Part of a small language model's weights: width 96, MLP 128 SwiGLU.
Each number is 128 + 24 x the weight over the matrix's rms, rounded and kept within 0 to 255. Layers, rows and columns count from 0. Numbers have three digits each.

# layer 2 attention output, 96x96, rms 0.0934, rows 0-95, columns 0-95
073133142142147151136170146141068106174173127144113173110126161135085133088175063153153139158092156159148102124130121118159149100101139148144095138156162148083115147135159137152136093099159193146131173135135118149128147111173142098144135093106121148137166127086069074159150117167144059151
146115138116129102148149123154138163148077176130147102171129168111144069156092120141161118146122148097130140132102154140154131146133130153128108130122115146114089142118138140125113114113102108107128153123143127136124129099109141156155146117144164156118129129127161142134094136083098158140
087140151081125077087125118105146151137111132167107171092139124127171118120133105140131107092136157153083119109158119175147135116120147093097141108111146143155168104082125115076149137121111113179095190095161147145138083103099163110122148126163096185113110091109154158178119119119146145100
101135127165119154139125140138124080104137090077130113174138133119174174112122152141112133132126154124140140125139125160160158152122110138084107128108133128136132174089127107130152156142127156121144124126138123135141117128122119155145117142168107136105106145106150091120106134144130124126
147101153101119167139135105153160150100142107141132142143151134103177064126122108178170081152125181134166089182123124138122156129142149140117102157138161130095107105104139146139111110140099089116143131115129113114137119135131136134136116156116148166124158152130142149115157127110167146129
092169122125155116142111186089150097119124156091120119151108110120108104141109166120140140142146132111129114109166130163116123141140097153106177162118128138152122119152099118142116170095147165139105119091137141160130095101124135133143136122171141146166117167142122107097075125097133129133
123140135150089122098121103146087124100147118100066153135089139106123130135145095124137127163073156141122102153138116133155139136109148115110101103100153139157153124105125135135118130137063133116153147129117123130129121123160117145152151133149137148110111145105127121107116110085150133146
130137143110151131148098139105159151169193107077131118144135119107151104197126152111134128112151093109114131126130146169119113115131109133106127130145073104168122091106139139149155158123130162113122123152130121115148091123101154140135130160120108097123128088136162124095108105114117131109
149129158141141100100110166108123110146123135106125114140122104101145092096152150127128136076129144133141127149147131120132129155145123122119149152133140116172131143139158104161131143146112108124126114132103095097124108118125173125111143131099143090097160132097150140098141141129129143141
139161144111163126097091141160124085132128155163127118085169142137141144155119135069152119109170091098111181109142143143114123108112163096144142127122106137113130130181144112131103105137170168136123116128143102146132182133166097067113111092105116099098139133106108147123121205146140093119
115143076142140108096127111114093065152140179104117147133142071179125160103142088168121179083139107094112144075130158110130103149153145119139121153137106145133145146119095073100114112130109163157151168095153126165129154141108119145139140116155169113124091157116102166140108169136132125113
129126121131115108121125114139125164140138163100074145131160139136142085165098065125124131150119159105144116163116136125114117145147144137124122127137142144102139090115149170117123090141098115124129110171151127101165161118110092123117138089130120142114099148144170111113144134094143130118
094140154119122137143167067101125137087161100174103097131148106124134116114162095153167104142133110153138110161129134136140143119144165128106085113150113164177178159141159094115101131142146140120106136148147176154148124138097172148143127128155127138135118138092087137095103122109132135146
171126136091141172176157113189093131107101106151125128177118167145082089069105134089148115113097088177109137122109114145097155076116128135144138106134087101100138095161124151103118104165119098130153124106102128107137088109169123164129142119107158127142134126164153147120148121137128143146
126133112077140160135176141117155083182183092114134175121190131117178104083195089163147097140129148148164132147081098140146142111122118123164132125117130101092094093122127143122146090134117115151110147144141141132161111150123143115090127158131116147136156120150148135125149102117177141088
104100074123158139122152111157101132120069123146123127106161085137134161132108145099108153107125129146144114122120112120145126138134132146115093103137112105156116100125163131159108127143168138187123147146120124142087111185127128098158139119109151125131108104132123148128101123125108167117
122147136168150118133130116154104103123093119159112079116126098087093065143151096106113116105085126113098129114122129126117151097124128135126091119147122134159140104134134133127122109121135138121138121112113116135104111091157110130145145145171133125112115122149143127154125163144109160142
080154101071091091110120102103152148126123179166153141104107140128108094117143108189164177050094149100136138128136141146132149099137112135120075126138135129122126119141112137081136120115149127122096142140144116143120141136115162137140127111139109116127119114085154122104108096111096140135
126142164129148112100135139129086141139125132105148199060112085116125144116134117091092142135138100133153108168123138158114141125107163136164147151132121110121132114113115123127140115127119102138139136176122112121145148162091106113131148115123121118135122118161148117143142100102162107119
141137159099141064155151127149161149132144114108069135097119188138102140144162123106108109132112132157136120126135125139153170097086118124145129103125183119104133103122153154139116114158094100107127140165122109141119132113149114159136162090149122129117137098110124142129135112108137114157
133105155126162120120139156171101145112144147141075140115140155097100112126166129150141120140080152120143118162121136112170167114107117112114142093098151134175112140121157124184134160116127145123135116118117117117119097103133124139124162167137162129114100137122146091141127168103151128153
084103071114147123181125165110064164106097124101128116114116141117131140131144134096111147155114132138165133153118145151177127148132115134130125140124118086156116107138151158142129129123117116085113123126116111134143115135113097169139157143123169119131121113107155112126129141114116148164
118146089113111138163118120158083117177129132135100099118122148175115149121138114159170111098076105131084132113127131134150153084099125117110140108113123129139140117137134142144104096115162141145113130168138118154135158119176103137123116111137118099157162142122104119116162118158116091194
149122097054108179094093122119156147169132133144119173102122105169110137101105101163115125162137112156133138146106120106102162082122139113180181135170111070096159122149100114096090105139162068125124102151137182072164162130146115106071087135093081157174167159194121136095185133120194081133
139116128131160141180119126120109140175136139104132162133133119103127111126109152091143091163110119131171104180101100136110106148139130131156150123112141140100086140119135128151157126112114136155128089130105104118123151135129130121096129147112164103128146132124139150131147140123153129085
157120118149086082125124077131143143096135144135123101109160110160133106113119092118151137132114150110125139128115146114130120149155118151128138117127121133114102124092140135120107107083098133123155124120152105127098108114140138128106119083107138126097147146127145162120155110128163138121
119074115147180117156134080109128140089114108162143115075149101170099167119126140121087138129093138113131136125155107140151116113161125116110124122150132142167118174138130091142106126135126169164137165096144112144083096112147143137161170138143150146100093088090084129159113123146112158141
119120130097138134117089157100147128143156136128135146151155079074157064150140122197148101176143180135128145111098119130166146122134188134097123095166098137134137122121200097131133078119118110136090118145123105120107116101131147099104141180147130139144108147137131130120099104137138166141
140118107166138106144133120108097085136120106107125116158126149114146137149131169115150148145161121128118116143109129135126118144133123124131139102146098123118113158139134136137101145120117113165107114123088144139138143150134125123128090140167095096131133108113147119135124118113113110152
154092156118152128106121168105128171145160138150110179139130094097122082147115146144102101135158132136142174143122117131114120136124140137142149122127121116126119157116139103149105113131144115111147107120104129105119117126107120124127126141138124135102129140106152122143131136102181134140
161147163137111142131122159158139107100152100095143100148156128120117100122116102123131156097117125136116139122145121114128114121117127147122118098106154144157152116115157132152121103136127170120117125105107106119135131103149136111133148155128162118116117146122115101094135176136146153131
124184114095158116119143150152137083157176192153181146122114093113137169125155159150125103110144165127125107120165135126126136130140106119110130129159145140129133142133158109120160115115150136121118100144135128128106160146101136124124111088090090121135168176110099112101125085149120103131
122173157149172143127122167154112046130172067149109127133122116131101142077212101150117099151109127171136139113153099122128132091120131123112138106156140116139165123128155151114120102152131132140094110167128124123087120126094117090127163109128106124132136095143148110125146112138110123117
110166127165097121105111142111122113121178126130144086113091108065118122131172107146097147112127146142126115126144126157134115101143123115126154147137130105112137106115113161091128104112080138125084111140117117124141136096125136110112127122107130124125146129115115115107159158128128127114
119116130072111134164124137116147158167115125139139161107115129144191151176127117108139115155096111163139136144113109129131137114121155129139127149122118121128126127133105133139151150160125124165108116139149131140135132140116141134097106093087114135152145110174118138128146126126134114095
147140169097108106071166094117122140134121152108065152145121138103142120088119156124139108119186136142152106133134130149142112155152096140130138141099170110085117136137102129115171146103096091104087095126101123111131127131103144140111121129107130108151173151111121128107145117122136108125
140107102167071109148068108145114149115117163153130090138110155152144060133165148112188136109083123069109083139115128102129102125172131109128102142138093162110160149121122094137128099116108124074148128121139116095141135128151116133120117124118130114148101156114104089091168141099151131153
156119111137120137129134120127185130109153086123144123100179133149138097119101121115101111082107097131121184108135133127105117142125128134135145173117095106137124113112091105079128124106120154155103102073156147143156106147077116100123131143130141140136115144167157113139149147135120152134
088102097077095118187118097090158202173118184167165144117125110140116094136105071174155095162083169131116114124085107141151112121142099130125128108111148119118123134082156135131164124123095098111142121152118119121172127159141106118111127116129093127154133121150171097113134089121162099153
125127118096099162147121118106149119146157149161148112173107138138095128127094165133158130143138117098098122107164128153099102142138173113076120121151113201146141139081155117124156122093127160135114097101073144099099117127113124140113124116128102098141139142151106126153115138117099115122
110138146128149153175140154158089100095122152136133101159099143146081154111111166106139151086132107134131083101152137147130116103150126133098110155166111125160162137142127153101164114124137137110143124135125091104127137098155107129127155111102116098132165155149139115093109114137108111128
125142120129147106111099125102157110143183131103117100148121134104114153164117162121112152098170112118129158116165120147128126114107130127123170130106177147126116150104116124111147150104158158136138130090138106110106097101155188115154143139110153118114129110117101131135117148116127077105
163148158144130116117155121124121116113144150118123130144120147147113141166125114106168134125124153113099155105116124107142119147142115133161142131105082105136106122126090110139101136116138106139167160145167131110161155116131123105144139138117161140072124125086134139138117136122139142151
072150123113146075122103159090150065152137143180172153107092094139083158126172176143136116116114110116083124103154101155139139094119186091117140116159103140196173144161114095117131137114189166158113139166121107139128135109146141131145171108139131113138106116070085130109113109100100087141
098163134108124109100143088165139104127135150139126189108113118154116184093110149132129184153143156147136127136123132118138143089124140152117118110157146121136126141115177130144106099115166129126116126145120082098114132123137125119126149105103130134141141120120071138129111146102131104143
102120160130142146125089136102140133107130109128127125165148127168162130141126126106091140135158148111104148104110115131127106110131127123129156119122105100120128136166119145120118127139119128096122125118106110127135097138168100166147150123126137152135126128136123110111097177152109164141
136140100157115130101136091137105126186133123072111134088178158139172140130093092053097113126165121137108163110140144117120132137130150132160146127119133095101142126131139113103113153112175128140123114122124180150170151146150111133114107116160127150095131155108147119126145145130114130124
119175109115181140124161153175152075124127066133128043169121130111165126127171134140142152080153106133122158116141148156129176066120104120096130111149110085172159141199106106152064164152166132131117192129140162158097101099101127151203134141167164168120057103107118143139102152080110160138
145140126117103109109168109072150139101104127097122106105140128114152132109119117117105151094161145086145119104126137114101120164160102151149138164117125128126095119093079131095168161116137136124127133124120103120124139137119152156107134108108144139093153102100099127138118128136129149087
133122146123132121155124125124181148139106110148126134095122152121116112095151119137134109093102119111118160103116119145100104142117131163146132139162094121147117096151109128102122116111139142102103114102124132151168085112130119122123161142136143148118122111128178112127155151140097174125
153117116156114128118128131124172133125151113150131130146129133105146117113131127157147135133150092124159103156127121120136165104130138107131131129126127142125089141145127089156130116108106105124088112116154122149140133115156160076110089127120080124119143135127178127117149130130150118121
094139095145135111069110146073124113096189149058127165173116116111145125128171139148123105157153143131136124128127126144118133134115126124128160132096144110120130119114115113115132151114131124157106136109131145149141115156109117084112121172180105175147125124117159111160156140115164134066
106131178095134108188115151201098109114139108114114096105169132134109105115147094111078108079076166137115123128096135088158121158125112158114048089121138155124123076120133170155125120130100148128155132119115151162138131156113098132123142160157147140101137128087151126112144143189149160142
092130096112123072110065133096186138136144146138104147100152110096153075098120179173117129095135155147147134126101113118136098200167104125156114161127120118144122167110129092128118176137088156067141134133158130143147135126132102121157148147137106167097126156077135113107118139091170137121
117158056107150120120133125173109106141128139077150083143127143104135140120110106146172118134151096129126138101141110142113119128150134137139168119152096148122123151139107115132147113137135147130140128105134169152172105133126118161161123156167141093131100112126127115135100134142090136097
077082119137180166142101159144106124195133139157139159135159143112154105181098143135116128123110118123109148127097123114118116129101137157153122119114123142122110148119127108149143162106156164159147132121143096144135137104191118150157145137128156128138120144123090147133100158098130151165
104130131112119125119144142118153113141147117113080103143141134155136158123108149138120115132151102148118109121119113143124123110092133097139123071108159135116131137120094151139154126099153144108080131130099114140128113125131135120118151148156095136125129098120132120105140164128132151148
141135088168117116109143175157107143127129156078111120111113158167096123161069117127106178125155147110140135106113159110166154123136093142118112112114090103128127124133126143132087140118143145105156165099137117140133098116163125113165146118139152117114119106154140116173089165144111120138
126137134090123109158107143117104135111162123132095120156124131145119111122144080138113100176078173112129069150123139152118136101162140128111150172140138134113145119146138126099111097088106118103147070168114124081153109113147140139090134123124093083160155120149113121092155098163156090131
151144163121199159112131133114135111129165104106117058172186132107135107177130170117118116060173138083127161120175130154130135112157119133101149122128133141171132132113104119127144137124145164159105116111147143144090117119105147161123149128150169117116124133132129134113142147135089145106
097134149128124096118123120115074120117164184143155196137069082124041108124145149121086148194093143145107149133151108106133135133140130112146143158120133079126157140172175092113090122127156144131113122122112096100111145113165141081112132129078084128147144132125106093163121109150139089134
119153134126139093099103098122099102052108111151092109128104060162136160033182126138059159128139126145091160093136127145132122140148126094104088129108090105150139140139133128135111103164077096158072109126078144085126153131109136148114128101120112115156147107161151106097173141124107117141
120139123132074127138122076160142148103103154178113116120138131134164086118090113098149136137134121085102158131141148127125129103129152131118122134105085152139134108120097125108099109116114112114169129102127138117161150187161119145131128145109141130116151130130100121126126160136154127108
106170138157096097120066137078188100148168101163117102118087174159102131156102082172146133159110101128104142098120116177149110112145154120140133111127098147132115142134160123124101113122114165126073077108128099168122099125138146076109160132141106142141148129148152113093158134172133107113
114125106135075119143111117128135136113125113119102144139098163200129139126092151145126145138070140098107101125139152156109149089133138141122110162167112117131145121143140131077148150096165117148175153159168154130187101102163124140138100118126128131135124117140130131149111083131085104144
178082122166099125170133111135128153103069148104146143126116162177092146119121119124142114140117122121113154099111144110124145142094089141154143128093122095153145099120084149126146109135118124140157123141132128109126135155106104149142107120128155116143136147140113153134134135122136138133
121140094162090075118151102131122112128081169122147087138083140128071143108114132160159161148100117103109111132169125113113144116141102146137129117139118152131133160137131121122130114110158140103110115157162131146122178122140130145140133051150143100090117151085085120115125108117086152139
072122134137167179172152106145086132122135109147142131111130136128146116109156101144095092163085126144123158149120117149174165104101117128150150109100146121136121170114133119143123133130128130139145157118141145119145094148132144102156128116148144181134132145172122139121116107113141118167
149116130118092152099138109139125140138127097158079122145162126132146157103124116126153103151116135132125137127099108099100104139140171182146129138166121172081087174103128101125135098131155144151089109118125150159115143135092143128113080106138120158141159127147157148156155126111132131102
147154166117124075103087099133162162106125144124086116119164143115151080136165127116150115113136087129110129098139130121123118119135112134113121122116095132129166103129094118098127128153096166113121135102131140176130141141111131179124137100139151130135129137150146193127161117107127159147
145133123159108092117141085101151146100120097140086137109149147157131090112110089141123099110073151142116156131153127136140130161153140120098097168111121112130110138107164129107148150116111096107151133078165114121142091139118139144148157120117121177126112118134167161107129141101150141120
137123164085124132127141107194070120207114151144109208082131146157087101145100080134093106177060143163112142137110124115160128107090133137151107129122165090107145089141134134132114116139144134136134119140112066114162132126167101124118157130114127118156144127170156159102160148127160105143
125137115223120125075174129128142105130109166103147133127152162093112142121105127125109155108184111106132128113143112140146092147155129135106116159147116152144133170127108124113127139101154172122111148109111133134095137126085133141164135075161137124122106113096117140122095131094115139118
128082163113123129136183063163065144122116159164134164102118129082107140070085116125153112103092111136109141110130131157134108148128113105110114112091124143127110125121123150146116122121109147154111125127114153141102106121108122096157108108166142105124107132147164116134123172120076143124
145146115088093133136150097178138105142083088101145149136129164140119180125102117151141147167178115182131156092123093135157187080097125107122132084120102095163120070129177147139102116134155111101128136165121136143134129098149136095127106122155107133101110111116104143146103186115146126123
157136122086118103116119129142133138107152161100127098153131172121114083149139134117155151125137116101141136123133136138082125127163143128095120106170100140141122111119140111120128147139132110163079107121129126099131124100103184096111131177127107105116121111172101111123114142110115103096
084142081091170153140170146131135103139153128103111153146152115134148104102160131128101091154209146150123106150149138197155161122104144134110124134112144108131123137101136140114120178113146139103115137125117114147136101122155133150151156106100118152116133151100103122091116119131141099128
114190149130121104089087151184097062109093114107102148161116142103137127092124120148149166141113149138132103133150113122125133123132136136103160106157154156124134136127139162127147099108127104139120136149136143122135121106124117141127133119118140094134129126146136108098116118139096112135
165119152139118124148132154133136160105130122128125111126096136130115140191105123145128131130114149146125130107099131123129129138120160124128125099167141145135135115115149148135127108129151119156151134123110131101100114111138134134143145136133146131147081142133102138121118130115126135177
099120135096152100151124140098166123152144175104122120119145100096135092143129153138130082091114138093130131111136132120116115171134110136140154129108149131124109159136093119117159133087135121144150122143138095111106144116146143142120131079094158075118137153094125153145121115092113142139
101157187152174104065159089115116111169151183112108085140138105071130123148104161119124114106140135105106133092171139140112127112170155107125141160151120135158143157180132119144090135116202141135113122120121127139107103114131177147140143152192127069080101122106135114132069125112067121062
112104200168183140117161145120095085124199153111134162146140100089102140113157103131113109103154135142108179089096130125089129138121104106160159116113131116128110126129130117133078146125105099096114089166100147122180119154113126098088113160125105103136154112117146154128146147142178101105
086198092119101076084057140074173083149157178142135110133067086102127122147185157209134183128081189093119092105107162158136116166155136096104073145139138138133149127139153121123125123155103117149133125157115129127165133141149126111141108121141141140124117130102112106110128104134164120132
089135152122169108128123130125117069152133133124094152143181093111162107152154138182138113122097143111131065135118139139137120132152107120110123119128149150144143138134123122126145120123088148151102107113129105126101117128137156131111159126134118128141155143134105128151125115133141106115
155077183119184141152126159131117159104121061143157170095155138134114141097120123131139112192165138148124109159082115108151130100118159136112078104124141116135089113124153154156143104127120108134148103168093081080145128155127122098108131138100075120133171079177122122123146136145158101143
153127139125142118128123108148133128135098177119131142105158131114167125159117151105163124123137065111102127130140171138124126127120150116136137155130095119099140118141106117105136105134159104129128132072157165182112111128108134122137117119139128123132110129164166182152117119121084177155
122141137046157101087112131130157076119173125132122179121134128122131115084155118121129130092146132135112137082102141119099129122131094127163139149150115102127136105128097146072142166131154159112138142150129125136097164151119130134103136118124102126116133131133090193123090117090148120091
100178140148140065072076083124103089131187214132101149156090096088124109108171111163167137201129161133110112146152113121100128127137163083132143140120163161108120178126159100149119099123116069138131122206164117116142192102173183154091131162138111076085195135108128158120166109132127055053
084116121066105143140051077133076131143121125179106126098084102144132152097145097131120129115081107106127147091108139170108104119137102096138143164123113101108163122145080116078143137158140151158127137120149139131145112104155114149130146108103141141122138108168103127132139136152075105144
137134146116160120120095152125093097096140094167106082150109101144110129123180151119099112071112154147142136103128134146139175125112107133115101120142152094155171080122135119114137137163107133114107155136141120130131088134109137158165177095135197130132103112136118134135105132125087152113
101137134109142109133109120116103105163122182094162176145118142109160138096100140153144125172159149135155134167094110124135098138129135126149110143133141118080090129129153122159119085126125088156109112167084116111109156170145128045086096144104084154142168174115103099119121137137187096132
104149092106116138116123102147112150184116133121119173109154147129143107143109122127129150164151172150127102115129120128125171113123152107125120108130176122151129107118154135108102128146125119091129162152148081162120121106145099123153149101133122139127106124091113149142128146098123110154
117180121101101095086080108120089114137170115103068115114111139099137170137135111111145113138106149110134067127135155133110117124168141132081109153157126156132137106120138119108144123129119106140107108168136145092151149150111144100079090143139083103158146129150171138114150101121148093109
088146129154129131133128126113161100143134129150099098126100110121148124138113166154154109143110136116135118131126119134120105158121121142124126128131134143105104127106139135147160134117089121104157155108142121130128093119132121166148149146147158125119105122093137111133104100104147152173
117111172147195135187081181117149148134146134102125154078103115100097110094166148091090060175131124137149147168109113119143099132121158165135119117127132142121098118105184124149146114136123110113125086154108093093122128188081112087096133156084079080128138112122141119120138119148145116114
152155151166150090093113169146159072077200187071091084219102107070140131177158208137173143101136142088135111138140157111128121161143100162133092153143104124123106155100124114123150127108113120107142104114128091120145103129107140164100129151125153096095147162081114108100082122124140145086